From a checkpoint of a small transformer trained on Wikipedia.
Size: 10 layers, width 320, MLP 832 SwiGLU, vocabulary 4046, 17.2M parameters.
Architecture: LayerNorm before each block, rotary positions, untied embeddings, capped logits.
Training: 989M tokens, 3774 steps.
Each number is 200 + 30 x the weight over its row's rms, rounded and kept within 0 to 999. Layers, rows and columns count from 0. The size before them is the row's rms in percent of the matrix's.

# q: layer 4 attention query, 512x320, rms 0.103, rows 0-24, columns 128-191
# k: layer 4 attention key, 512x320, rms 0.108, rows 0-23, columns 128-191
q0,099,198,185,205,208,210,228,215,246,214,233,235,242,202,167,205,218,169,225,202,150,212,187,166,210,204,176,171,191,240,173,199,188,156,170,166,219,188,207,243,206,180,175,176,226,214,205,266,169,185,214,204,125,191,224,219,185,173,198,180,199,177,169,228,202
k0,077,157,204,153,222,251,201,207,202,164,183,185,172,161,237,219,210,179,204,222,188,237,181,254,222,151,171,152,179,224,172,179,193,204,200,182,190,230,183,105,169,194,171,233,175,170,194,185,216,196,219,227,197,181,221,215,178,195,183,206,226,267,251,206,165
q1,091,199,251,224,192,203,201,188,151,193,220,199,188,248,175,162,226,169,225,210,199,150,228,228,293,180,219,177,179,180,280,156,218,223,191,195,183,211,207,163,169,226,189,195,171,233,187,230,217,206,232,251,240,170,204,224,255,227,240,195,151,163,187,230,178
k1,079,213,191,191,194,241,185,235,185,182,172,203,176,161,198,226,196,184,227,216,229,219,182,195,176,163,168,181,154,247,158,234,159,207,185,207,234,204,200,216,222,181,203,228,193,225,197,168,191,169,166,167,165,213,197,209,212,205,195,215,206,262,187,213,179
q2,086,182,160,273,191,185,209,183,187,196,253,262,215,188,212,211,195,202,242,168,193,170,237,156,230,240,242,211,151,215,151,224,187,173,210,175,200,147,235,203,223,234,191,241,203,276,222,278,191,189,205,217,165,108,188,175,220,128,171,232,176,192,187,176,190
k2,079,213,241,156,220,156,163,230,207,227,175,167,200,163,190,245,200,202,211,214,204,155,162,177,224,222,232,214,183,212,179,137,145,187,191,209,250,221,224,231,139,184,165,139,246,179,227,252,269,203,202,244,190,301,248,179,155,174,144,201,179,226,271,210,204
q3,079,257,183,207,176,226,224,197,194,229,189,195,162,214,173,234,195,214,209,183,181,207,207,184,176,238,195,208,238,188,204,226,167,163,169,178,182,188,219,247,292,211,234,221,226,222,191,239,175,226,209,272,188,196,163,158,178,194,190,152,203,193,223,190,123
k3,082,218,171,165,207,156,191,206,167,176,190,231,165,140,176,244,169,202,185,201,202,212,241,226,215,197,234,193,263,208,191,219,145,176,161,184,200,262,212,145,219,189,208,176,220,188,201,184,204,214,215,209,230,232,202,204,189,229,206,224,202,241,257,195,188
q4,089,252,201,182,196,237,236,183,192,135,195,160,201,228,208,246,221,190,187,188,145,218,171,195,175,154,216,193,179,176,169,168,206,252,210,212,170,198,156,233,164,182,163,193,177,140,219,239,215,198,196,230,196,190,128,234,225,180,205,133,230,162,194,179,227
k4,083,259,187,222,191,190,226,195,174,187,141,173,188,170,210,169,175,225,160,203,220,241,207,199,256,192,229,234,238,164,202,192,210,199,183,234,169,239,145,146,197,209,213,130,222,196,204,186,240,194,193,210,234,233,196,209,160,176,212,204,219,193,227,226,184
q5,082,203,186,188,210,156,220,225,217,210,282,202,178,183,216,185,204,223,203,201,213,160,215,211,235,181,226,237,168,170,221,156,213,174,224,200,183,206,217,143,186,169,177,205,152,207,224,205,205,204,219,216,208,189,215,202,216,238,197,230,159,203,180,239,222
k5,090,217,216,203,213,163,155,163,189,192,147,186,213,190,161,181,226,216,186,227,158,248,185,204,143,184,195,198,255,186,205,205,175,200,223,182,162,251,206,222,204,200,173,170,231,184,155,186,208,177,216,164,159,134,170,142,218,209,177,167,229,219,237,240,186
q6,093,190,160,180,186,223,139,215,190,196,179,228,249,195,247,207,175,161,203,257,150,198,213,183,153,184,194,190,207,213,158,169,270,193,160,185,163,225,208,188,170,158,234,160,161,222,211,207,168,202,235,226,221,222,203,204,162,180,225,218,210,202,221,187,165
k6,099,211,198,173,245,207,196,212,226,216,205,233,221,176,170,200,207,155,167,147,207,177,181,150,187,223,184,270,226,190,203,211,226,272,163,160,209,208,239,227,210,231,196,188,161,173,226,255,218,198,208,199,204,184,265,253,228,165,233,231,196,205,184,230,260
q7,088,203,201,182,145,153,236,153,207,210,214,182,235,204,231,154,173,206,153,164,228,183,206,220,176,173,238,169,212,192,221,168,223,220,220,195,184,218,148,190,254,238,177,193,185,171,152,147,249,202,215,170,198,202,218,222,202,192,197,166,219,190,219,179,214
k7,094,175,208,249,228,207,201,189,244,209,162,188,222,170,188,170,247,204,161,199,207,211,186,168,172,173,193,209,238,193,206,193,201,188,249,225,217,222,212,210,171,189,210,211,168,214,163,192,150,210,171,176,189,159,184,160,154,193,228,197,220,185,220,248,272
q8,090,190,251,203,153,157,220,155,157,190,125,197,225,176,257,194,184,136,230,164,189,217,224,168,134,260,197,155,214,154,224,210,201,237,188,177,187,148,162,204,175,222,116,181,233,217,202,220,213,240,162,210,188,230,262,159,192,229,227,150,258,240,230,178,169
k8,104,245,203,189,213,204,196,230,208,215,184,211,193,184,227,220,196,219,196,259,203,196,165,193,243,242,208,139,193,229,200,201,274,223,158,217,166,199,191,162,185,221,151,148,165,212,213,176,197,216,216,162,187,196,213,252,149,218,176,172,234,271,232,197,181
q9,095,161,205,177,186,157,228,205,159,176,181,206,234,224,203,174,192,200,193,232,162,170,224,185,233,195,240,147,208,180,176,220,236,166,147,194,171,212,240,172,214,165,218,226,201,267,207,178,196,212,198,195,258,202,103,198,218,217,202,192,168,205,231,234,190
k9,099,196,159,180,174,223,220,206,184,191,201,208,240,194,221,236,145,175,222,141,232,227,185,216,178,203,207,251,166,215,212,216,153,251,210,188,147,207,186,215,192,179,201,217,214,183,226,143,199,201,258,220,232,190,203,209,224,232,208,208,193,170,207,168,182
q10,090,178,271,169,144,231,156,179,171,229,182,194,183,241,185,239,174,208,291,236,233,203,250,168,198,197,153,163,238,204,215,194,202,212,236,161,164,204,206,169,179,217,191,203,204,189,208,184,192,279,236,166,286,194,183,234,143,172,204,217,225,216,157,196,285
k10,099,209,236,219,268,202,251,253,231,187,195,257,208,195,212,212,212,171,203,184,204,181,178,213,164,220,182,169,184,209,205,171,213,254,198,166,220,177,181,202,160,173,203,182,211,129,197,225,188,214,150,228,217,204,187,204,170,201,184,183,213,231,238,222,181
q11,097,208,205,185,200,250,137,219,255,231,160,194,190,207,225,161,214,190,246,200,238,192,176,156,199,220,189,191,281,153,199,241,205,208,250,193,211,179,158,177,196,210,147,222,158,207,235,179,172,180,195,166,241,237,189,201,169,173,242,177,227,197,205,229,177
k11,097,203,222,220,204,179,191,213,227,196,195,195,183,185,200,193,192,245,217,212,207,211,214,193,225,223,217,230,247,172,204,206,205,186,184,219,244,229,176,260,206,207,188,166,172,194,225,151,231,260,236,201,129,192,203,200,252,152,196,190,180,244,224,175,183
q12,098,204,155,226,210,202,207,247,233,194,246,165,223,204,230,217,250,138,175,169,203,174,183,243,206,204,140,180,204,231,206,166,187,184,174,144,206,222,147,193,236,235,120,190,213,240,204,236,181,236,180,247,179,245,218,245,161,238,215,164,199,187,212,217,201
k12,105,164,182,173,185,178,181,203,191,141,204,180,207,196,259,177,203,188,207,236,250,212,203,220,211,189,194,168,240,224,174,200,159,222,149,206,167,205,188,166,219,171,166,197,231,200,208,247,204,168,207,190,198,218,170,244,225,189,195,143,216,190,220,222,207
q13,101,203,243,223,217,224,238,186,213,225,254,191,209,196,221,171,154,200,215,215,232,225,221,235,171,160,201,216,202,197,188,172,204,200,199,227,216,197,139,161,178,261,189,223,202,185,180,133,163,248,240,215,237,205,190,174,216,201,164,198,323,278,164,252,198
k13,119,238,175,256,138,195,200,205,185,237,170,193,202,186,184,149,195,198,163,241,292,162,172,177,189,201,177,169,229,188,225,176,228,224,208,177,171,211,176,189,213,213,165,148,194,257,171,200,156,154,226,201,194,203,221,217,133,222,199,212,164,196,248,235,186
q14,105,205,221,147,185,254,187,193,192,184,225,218,192,218,169,224,196,202,127,228,173,226,198,201,237,202,192,158,176,209,168,178,218,236,212,253,168,254,232,180,223,184,225,201,204,202,121,246,141,166,251,149,171,215,141,242,242,241,191,172,148,215,175,176,253
k14,105,184,181,155,154,197,239,250,236,192,159,212,152,173,201,178,228,167,179,230,161,167,214,176,190,199,201,197,236,189,164,222,225,182,211,211,186,166,178,205,177,202,156,200,171,191,190,131,162,209,189,198,248,194,164,186,141,139,166,174,226,182,231,199,206
q15,096,188,205,193,218,151,181,201,212,228,232,207,243,152,269,273,186,205,174,215,235,222,189,131,241,218,193,173,196,191,260,252,225,193,183,244,179,208,237,182,176,156,163,188,227,178,150,208,195,174,202,193,194,237,199,175,199,187,192,178,230,181,208,250,187
k15,102,194,145,199,183,182,160,221,245,177,169,204,194,223,233,196,201,213,233,214,195,176,199,203,237,217,237,268,206,214,132,217,189,190,208,227,172,191,122,192,192,250,236,212,224,185,203,157,217,203,150,176,189,189,246,123,240,154,193,243,184,217,216,170,207
q16,111,178,225,203,204,209,249,207,197,288,201,199,170,205,175,159,221,200,195,177,184,242,214,219,202,218,189,208,173,169,200,178,202,204,193,218,174,192,174,197,189,187,229,197,215,164,201,202,230,222,271,239,202,228,208,159,204,159,174,197,212,220,189,200,229
k16,107,185,212,181,186,242,182,240,205,201,189,242,236,176,206,168,179,185,193,216,262,191,244,191,220,196,210,182,237,205,220,134,217,216,239,147,221,213,239,191,174,159,238,168,167,214,227,241,214,137,220,170,155,199,187,202,165,210,215,226,207,213,176,173,130
q17,102,186,227,187,222,256,222,212,180,236,176,186,205,224,156,156,231,199,253,261,184,177,185,189,197,173,133,203,138,194,213,224,189,222,196,135,227,177,222,268,193,238,219,221,195,202,294,187,213,204,153,204,229,188,188,188,219,202,194,172,203,197,262,176,251
k17,102,221,210,169,163,241,229,252,184,237,212,222,201,251,198,163,183,219,275,221,255,148,190,235,200,187,167,180,225,241,214,218,172,180,205,220,201,198,224,143,196,196,211,195,177,192,216,167,198,148,218,195,195,160,217,203,183,210,202,211,175,188,216,163,154
q18,102,229,198,248,175,170,181,189,237,182,221,214,172,170,157,180,227,214,221,173,196,232,219,237,165,173,165,242,255,210,203,199,196,201,193,184,204,199,181,230,180,160,242,221,254,164,173,164,229,230,213,181,207,207,263,181,235,178,199,235,200,221,203,235,204
k18,114,215,149,216,191,217,130,175,177,175,200,232,200,232,178,223,178,216,183,195,192,261,240,210,177,157,191,216,157,190,219,178,199,220,148,204,252,174,152,234,138,222,216,180,211,179,215,264,213,192,230,185,182,188,173,234,175,223,261,195,217,241,208,181,141
q19,101,156,169,220,224,209,209,194,197,213,160,209,217,181,242,224,192,229,210,196,232,183,198,190,198,193,166,228,215,161,194,180,195,140,161,220,219,177,220,256,266,207,191,182,223,251,179,156,162,199,182,188,224,180,191,173,213,261,192,163,177,171,185,209,144
k19,096,170,190,195,177,222,269,154,170,182,170,208,238,178,170,209,242,211,220,211,193,195,190,183,159,152,201,211,213,199,215,192,247,142,234,218,178,153,226,196,229,244,169,184,274,168,194,234,167,156,188,189,212,188,188,167,176,207,231,197,191,229,239,238,143
q20,102,215,188,234,151,178,288,226,241,182,170,233,208,243,196,204,183,206,166,220,147,182,238,180,178,154,171,176,262,223,169,213,220,236,193,187,184,227,161,188,203,185,214,207,180,231,205,167,183,200,144,151,220,201,240,193,169,201,176,223,220,151,150,148,238
k20,105,200,186,196,187,255,155,196,161,217,174,196,161,217,216,225,198,196,241,217,222,224,230,190,191,216,243,231,234,233,230,169,173,218,177,149,198,177,202,185,184,167,178,207,242,257,174,233,237,222,191,215,188,243,201,196,241,234,178,207,181,222,181,151,194
q21,096,171,182,169,143,222,231,198,243,178,213,247,210,254,210,212,228,168,168,206,198,158,132,221,190,208,197,235,194,208,177,194,180,183,218,191,220,183,214,190,162,148,188,194,200,153,216,186,204,214,244,206,213,178,115,155,235,200,227,238,211,197,183,137,188
k21,094,170,169,203,179,262,188,200,247,218,222,141,215,155,172,208,182,239,237,198,215,202,225,232,175,191,158,158,225,188,174,194,209,155,219,204,210,232,209,237,204,227,196,152,189,229,200,169,210,183,195,216,207,212,230,151,236,206,220,158,189,168,197,194,170
q22,104,189,207,223,212,230,164,210,157,168,210,158,197,221,249,160,201,175,166,161,201,209,215,155,222,226,206,235,223,212,188,214,184,190,209,250,184,216,186,168,239,211,181,173,161,225,203,297,160,174,171,223,201,178,218,138,230,196,200,159,255,179,197,203,174
k22,102,256,149,157,243,226,181,199,170,181,161,189,231,201,181,218,211,262,191,212,169,202,185,168,220,223,199,167,220,164,187,200,214,230,234,165,228,183,201,221,231,241,151,224,211,242,217,234,172,232,180,203,198,175,166,233,196,206,193,247,204,157,201,221,160
q23,104,233,253,218,232,164,233,217,208,160,249,226,168,195,235,157,161,169,190,212,282,209,204,221,214,207,200,186,214,196,189,124,189,157,193,206,158,183,161,215,167,152,205,211,150,203,263,137,223,194,202,174,197,198,198,193,166,201,179,227,146,219,252,182,201
k23,103,150,175,229,196,199,211,202,173,194,194,161,227,166,203,231,161,200,167,166,202,161,202,257,208,267,150,227,200,244,170,174,235,202,177,221,213,147,230,187,210,163,206,199,220,211,174,196,256,200,193,186,160,208,202,212,208,214,180,146,223,205,213,219,208
q24,100,178,216,174,214,271,180,272,202,186,251,203,175,225,195,208,187,177,171,157,220,235,155,173,189,203,218,171,231,173,192,207,199,263,217,201,195,195,206,167,168,226,215,218,192,168,207,236,224,209,103,138,192,227,189,200,166,218,228,260,214,249,170,239,195